Weights of a small transformer language model.
Size: 21 layers, width 384, 6 heads of 64 (2 for keys and values), MLP 1024 SwiGLU, vocabulary 2048, 34.6M parameters.
Architecture: LayerNorm before each block, untied embeddings.
Training: a variant of Muon for these matrices, 271M tokens.
Each number is 50 + 15 x the weight over its row's rms, rounded and kept within 0 to 99. Layers, rows and columns count from 0. The size before them is the row's rms in percent of the matrix's.

# layer 12 attention output (transposed), 384x384, rms 0.198, rows 214-226,278-289,341-353, columns 256-319
089:48 57 30 55 35 49 31 67 63 40 77 21 48 50 51 64 38 40 48 44 50 37 56 58 37 74 61 36 23 69 29 45 38 66 52 52 50 49 68 48 40 61 24 58 34 60 80 58 51 37 57 63 50 51 47 66 62 45 78 27 44 49 88 50
094:73 41 42 54 65 42 60 38 30 46 81 63 46 35 41 44 33 31 65 33 19 55 63 75 94 53 66 57 40 30 57 70 39 50 22 47 81 60 50 38 77 59 49 34 70 42 63 69 60 49 93 34 83 76 62 52 49 41 47 70 67 56 64 65
103:42 43 78 61 69 66 66 68 44 50 55 38 46 43 90 30 50 52 39 44 63 69 56 45 64 33 34 39 49 69 58 41 43 44 53 59 52 20 58 48 72 38 55 25 42 59 53 54 57 59 34 57 54 51 44 49 52 43 51 57 72 36 46 55
104:64 46 44 67 28 51 74 37 34 58 57 51 54 61 39 46 38 37 28 76 29 42 47 43 30 77 32 65 72 53 41 38 51 47 66 43 57 73 54 48 37 55 53 61 54 53 38 40 48 32 50 50 33 45 46 53 62 33 34 52 59 42 57 55
094:64 52 46 61 41 55 23 49 71 57 70 58 46 76 49 50 94 49 32 74 69 30 55 61 37 35 68 75 50 42 68 49 38 53 51 35 69 45 55 67 59 13 59 61 77 55 40 71 48 69 72 46 67 64 73 37 55 60 37 53 72 65 49 58
091:45 54 40 42 58 46 66 30 77 39 49 31 30 47 37 24 52 43 59 65 39 63 17 65 41 43 40 58 33 67 31 31 37 59 46 38 82 66 53 42 63 50 42 66 53 41 58 52 44 69 13 44 74 71 79 49 50 70 59 85 57 40 31 67
103:56 44 54 64 37 81 68 54 24 58 38 74 43 14 39 32 78 50 61 48 33 33 51 57 68 76 70 32 52 47 47 41 71 41 49 66 49 34 52 55 51 30 54 42 38 45 46 64 59 45 61 35 72 59 60 39 60 37 62 72 60 44 46 55
102:37 44 53 57 37 79 26 70 66 42 35 57 31 32 57 46 45 51 57 21 60 40 36 51 56 46 35 76 59 37 60 49 45 57 30 48 56 31 71 64 60 57 33 31 66 53 55 55 34 49 55 63 22 34 69 62 44 57 69 27 41 59 57 38
106:93 36 55 61 65 60 48 54 74 51 61 41 52 46 65 47 32 45 21 71 39 47 38 19 44 60 59 32 74 47 50 46 56 51 47 46 54 23 41 71 48 44 65 67 77 56 31 71 59 46 57 47 31 34 38 46 48 54 35 45 40 46 64 23
107:35 66 45 58 44 45 49 70 36 37 56 42 63 16 77 56 52 34 42 65 43 35 43 38 61 51 24 66 34 45 74 37 37 76 29 62 50 32 47 08 45 51 46 51 30 74 68 45 55 48 69 54 74 72 54 62 56 42 18 64 71 32 53 59
103:63 90 35 41 30 32 38 32 43 43 49 61 64 22 49 53 58 28 57 38 31 59 48 59 61 58 66 29 16 29 56 58 40 62 46 78 33 56 56 42 59 59 55 46 44 22 72 40 51 50 60 46 43 28 49 60 55 58 36 48 55 66 53 57
103:48 69 71 31 53 58 23 45 73 47 42 63 34 37 26 38 48 36 61 35 68 59 49 58 71 24 65 46 30 31 50 53 45 41 58 49 59 31 37 26 58 68 36 49 57 34 65 30 78 45 66 54 69 64 52 60 69 71 45 68 56 43 52 85
097:59 22 34 58 46 53 64 64 33 52 32 47 65 49 50 45 60 76 39 37 45 67 62 69 66 40 29 65 76 53 62 30 56 58 54 51 59 59 34 66 83 40 39 44 51 45 62 19 44 63 46 57 42 39 40 32 32 60 16 68 44 54 23 48
097:64 25 54 47 65 46 64 15 37 58 37 57 48 53 59 44 50 70 65 55 15 37 25 57 42 49 28 51 53 53 31 72 53 73 38 52 59 48 59 43 45 37 54 36 36 31 28 62 50 52 37 61 57 32 50 47 54 38 39 65 33 34 69 71
111:45 40 55 28 53 34 45 49 69 50 47 59 49 46 41 48 36 68 35 64 78 59 65 27 31 63 57 22 63 56 49 47 55 38 68 47 42 68 71 55 57 31 51 84 52 59 56 63 11 56 47 35 33 35 23 24 31 65 62 43 50 48 42 44
104:41 44 35 28 48 52 14 55 52 81 66 52 38 78 40 77 60 37 70 65 26 27 51 32 56 14 45 60 69 34 26 49 38 57 30 53 51 48 74 27 37 71 38 52 42 65 34 48 32 27 67 46 52 51 57 61 41 54 55 41 50 40 54 50
101:69 70 64 42 54 22 30 68 50 25 31 50 62 42 68 62 19 51 41 35 69 66 54 44 66 05 53 49 35 37 60 63 48 48 45 50 23 51 45 34 52 48 52 44 07 41 52 44 64 53 40 50 61 72 40 71 23 60 67 70 41 43 51 52
098:41 54 32 49 40 12 67 74 26 52 71 57 39 49 67 36 47 48 57 47 47 70 49 61 46 45 55 49 60 59 18 62 65 59 43 29 69 51 52 42 54 58 47 73 30 31 80 44 81 61 20 47 71 31 62 57 64 38 33 55 63 40 44 56
097:57 50 55 61 78 49 30 52 45 61 64 73 58 55 59 43 51 47 30 39 50 32 53 52 68 34 59 52 45 50 50 47 52 63 69 50 50 44 37 55 42 70 47 50 77 30 49 70 39 34 51 54 22 42 46 45 70 46 41 41 42 42 58 47
104:68 44 45 56 85 39 52 59 50 38 48 46 56 39 33 47 16 44 48 22 52 36 24 57 67 59 28 83 81 39 44 64 51 71 14 48 58 71 69 42 60 26 38 66 45 51 34 46 53 57 56 64 49 60 56 41 37 51 33 60 53 72 84 53
102:35 47 50 53 42 40 70 30 10 46 41 31 63 65 36 33 63 62 53 75 29 54 61 60 35 50 63 50 42 59 44 46 51 46 68 46 61 68 62 31 61 54 40 57 60 85 45 51 40 52 52 61 79 53 23 36 50 38 50 81 37 82 63 38
100:74 66 70 55 47 41 32 37 54 45 36 43 49 53 71 59 56 59 62 45 62 35 56 69 48 58 38 45 57 61 69 58 25 56 45 65 42 72 58 70 55 50 28 51 57 28 73 22 32 35 39 52 50 42 54 66 56 37 62 38 73 43 52 76
100:99 47 63 43 49 47 52 22 71 65 49 51 48 61 28 59 67 39 47 33 65 60 66 78 40 39 36 63 55 62 47 43 70 50 55 38 20 65 44 40 74 40 52 33 43 56 37 63 55 61 34 59 17 23 51 35 44 38 57 57 44 60 39 63
108:50 46 56 67 54 37 57 53 71 54 53 50 50 78 51 59 61 64 26 55 69 23 62 47 37 66 41 33 77 95 60 39 61 40 61 41 36 66 31 54 48 48 53 48 36 62 28 67 42 39 14 66 58 63 56 46 63 51 51 55 40 72 46 35
111:30 27 59 50 23 48 64 47 67 63 53 49 69 69 54 72 50 63 52 53 36 47 46 43 44 48 55 51 82 70 62 30 55 52 49 38 59 33 65 65 54 22 63 41 47 41 49 62 14 66 64 54 13 64 43 47 50 50 60 44 96 65 50 59
115:30 48 59 37 51 64 55 51 21 55 42 45 59 56 49 48 55 31 25 38 49 51 47 21 56 34 55 49 48 66 43 67 65 50 61 29 60 20 41 29 60 18 61 41 80 69 57 37 26 77 49 43 63 52 29 78 55 47 30 67 57 33 64 63
105:34 68 26 36 21 62 44 61 58 18 76 63 38 61 50 57 49 56 42 97 67 42 42 56 57 23 50 43 44 49 40 47 61 36 60 57 57 35 37 61 53 61 47 42 36 41 47 35 86 57 45 67 14 57 11 54 43 71 30 28 72 49 40 56
113:41 56 57 74 60 72 64 54 50 56 57 47 45 44 64 40 46 33 65 62 28 38 57 77 63 53 48 75 41 53 41 47 56 68 26 71 38 33 18 21 46 72 39 34 29 52 47 37 70 69 54 61 61 50 58 56 55 61 50 53 11 48 69 43
123:69 42 68 90 29 41 69 38 44 31 32 65 63 27 53 32 40 17 32 32 49 61 58 76 29 60 38 43 58 55 40 44 43 60 66 45 58 68 35 51 87 55 52 71 58 37 70 43 52 47 41 62 41 62 38 60 67 41 49 41 51 53 43 32
111:46 47 55 53 59 70 70 50 33 39 53 42 40 58 47 51 49 53 89 58 77 52 53 75 36 90 33 70 59 76 51 42 47 32 43 67 49 61 42 40 54 56 55 55 80 63 62 29 65 59 39 67 44 38 48 38 57 34 48 35 70 64 53 59
104:41 40 55 63 38 74 27 16 55 63 73 56 76 47 45 39 58 54 46 54 25 46 37 21 36 42 32 62 32 31 57 45 38 36 35 53 28 21 54 62 43 44 63 43 39 38 46 62 54 33 31 47 25 70 74 46 70 72 70 56 38 48 43 63
113:64 34 42 26 19 45 60 74 43 54 46 32 25 43 68 54 61 80 58 75 70 29 56 36 45 72 26 54 32 39 71 63 64 39 44 55 45 38 44 65 45 27 38 25 44 62 64 14 36 42 44 41 65 28 68 38 63 31 56 44 69 71 57 66
106:56 66 77 60 32 48 32 63 68 59 39 52 40 53 39 36 34 50 41 63 34 60 70 46 46 25 67 46 22 83 47 37 42 30 92 64 53 49 34 78 51 37 60 74 31 59 44 48 49 23 68 40 36 54 63 76 21 54 73 26 53 60 46 52
107:66 44 45 55 49 53 47 51 73 48 55 63 20 68 45 50 23 60 41 51 88 70 46 68 63 38 53 47 62 45 37 64 53 34 52 63 25 42 43 69 27 41 36 40 57 36 51 35 41 48 59 56 37 44 82 47 57 70 65 24 63 33 43 60
109:45 40 48 43 29 39 39 52 45 66 52 62 51 44 38 61 35 46 32 40 70 63 53 34 47 55 56 63 35 76 39 68 59 63 73 51 48 52 46 47 25 37 66 48 55 30 46 39 36 61 64 43 50 59 72 43 62 61 22 43 59 49 56 33
105:47 61 56 71 30 47 54 67 28 45 55 33 36 48 65 40 18 76 36 64 45 41 45 27 48 61 64 60 51 22 68 45 63 65 39 64 89 43 23 61 60 52 49 78 39 54 51 58 44 47 68 19 63 59 66 75 43 55 34 48 27 52 81 49
104:42 52 42 46 17 40 52 57 48 55 35 43 27 53 24 47 46 37 54 35 40 58 46 80 42 36 65 59 34 31 58 56 40 63 61 63 67 31 49 32 72 22 50 77 89 35 53 40 59 24 70 45 76 68 55 76 55 67 44 40 53 55 46 63
103:61 48 41 43 68 28 41 42 36 43 63 47 62 41 60 51 49 20 47 39 60 59 53 45 54 58 43 38 52 61 49 71 24 36 42 57 69 58 41 32 55 60 33 58 44 48 53 30 99 36 47 28 70 37 37 48 26 47 34 46 33 45 37 46
# layer 12 attention value, 128x384, rms 0.0329, rows 86-98, columns 256-319
097:75 62 56 25 47 68 19 97 58 69 58 63 80 48 40 51 57 61 50 47 84 81 70 42 67 61 42 49 67 48 81 50 30 34 47 23 61 53 53 37 45 26 67 60 42 49 57 42 67 28 46 30 39 53 43 46 64 57 67 45 77 53 49 36
103:60 52 64 59 53 70 36 46 52 54 65 44 51 44 78 44 82 22 64 57 41 66 42 45 87 63 44 48 66 65 50 60 71 64 52 31 51 46 64 54 53 74 32 31 29 49 53 43 69 35 47 32 68 55 54 50 54 39 34 21 72 49 39 40
116:67 36 36 46 68 39 57 30 42 30 56 50 37 32 52 63 64 65 51 55 60 47 73 71 21 65 74 47 28 56 72 47 80 57 56 40 64 44 21 67 56 43 59 72 40 51 72 26 68 79 61 77 50 34 57 36 52 57 59 56 43 56 54 50
105:24 53 39 42 48 68 66 35 42 89 45 41 56 68 44 39 86 34 57 74 32 42 58 63 49 68 65 52 62 52 59 31 57 32 29 65 78 63 63 64 45 43 66 48 58 39 42 57 46 70 71 42 36 57 64 31 40 51 33 26 38 24 57 50
095:59 52 79 47 56 91 21 43 46 72 41 31 48 75 45 73 44 40 59 82 69 27 59 57 52 53 57 34 36 61 59 49 43 34 57 28 35 75 56 51 35 69 64 47 21 70 19 53 41 39 30 59 19 44 55 55 39 55 60 65 31 34 64 31
103:59 58 12 27 39 60 66 62 61 24 46 29 52 47 47 64 17 60 45 53 70 73 60 39 39 76 54 31 54 29 47 52 50 32 63 44 57 37 65 70 71 40 55 25 41 79 43 44 48 64 40 59 65 52 39 54 48 53 53 46 72 61 53 69
104:52 65 24 45 44 60 42 32 31 64 50 54 63 53 70 78 67 62 40 69 61 92 32 56 60 40 62 61 39 79 54 37 49 25 72 40 16 37 35 21 41 44 70 36 10 52 45 53 50 38 40 62 65 32 39 39 55 58 73 50 59 36 14 40
104:67 48 55 62 60 59 37 51 67 48 78 72 38 56 73 56 33 11 69 33 58 61 99 33 30 37 54 43 65 27 53 64 51 64 44 47 39 52 37 66 45 64 50 44 31 40 63 38 67 25 33 45 29 53 32 61 35 57 67 53 82 33 19 15
104:45 63 31 45 47 70 70 21 58 76 66 56 40 64 48 34 43 44 33 20 49 40 44 35 23 52 57 64 29 39 56 49 67 47 53 43 27 33 43 33 37 48 30 52 33 49 50 52 44 54 36 41 41 61 59 66 61 56 54 55 52 43 47 53
107:43 44 37 71 56 36 42 56 63 45 56 61 68 57 65 53 36 43 51 48 42 54 31 51 52 65 76 55 59 52 49 55 49 47 55 66 58 33 81 27 10 54 45 58 24 53 58 31 54 46 60 25 49 60 39 44 70 61 62 38 51 55 51 37
105:55 48 60 48 24 41 52 65 35 58 53 61 54 41 50 40 49 40 67 60 59 57 43 39 37 30 81 91 40 36 61 44 50 33 36 53 55 42 86 30 37 36 42 61 54 53 69 22 60 38 76 68 65 45 38 54 51 39 60 48 45 36 45 80
105:53 34 31 75 64 43 52 53 35 64 64 30 41 28 43 44 47 55 94 31 46 55 50 42 52 33 47 43 37 22 36 66 43 69 50 64 34 45 50 51 67 85 50 54 67 51 37 49 57 59 48 38 58 39 71 66 58 36 48 67 00 51 45 30
103:57 23 20 55 58 66 66 36 53 37 50 65 51 59 14 58 62 53 56 56 30 46 32 60 50 53 59 61 62 68 48 43 29 23 38 62 58 43 36 41 49 63 24 46 54 42 61 51 31 53 50 48 43 69 58 56 43 49 33 50 57 24 46 55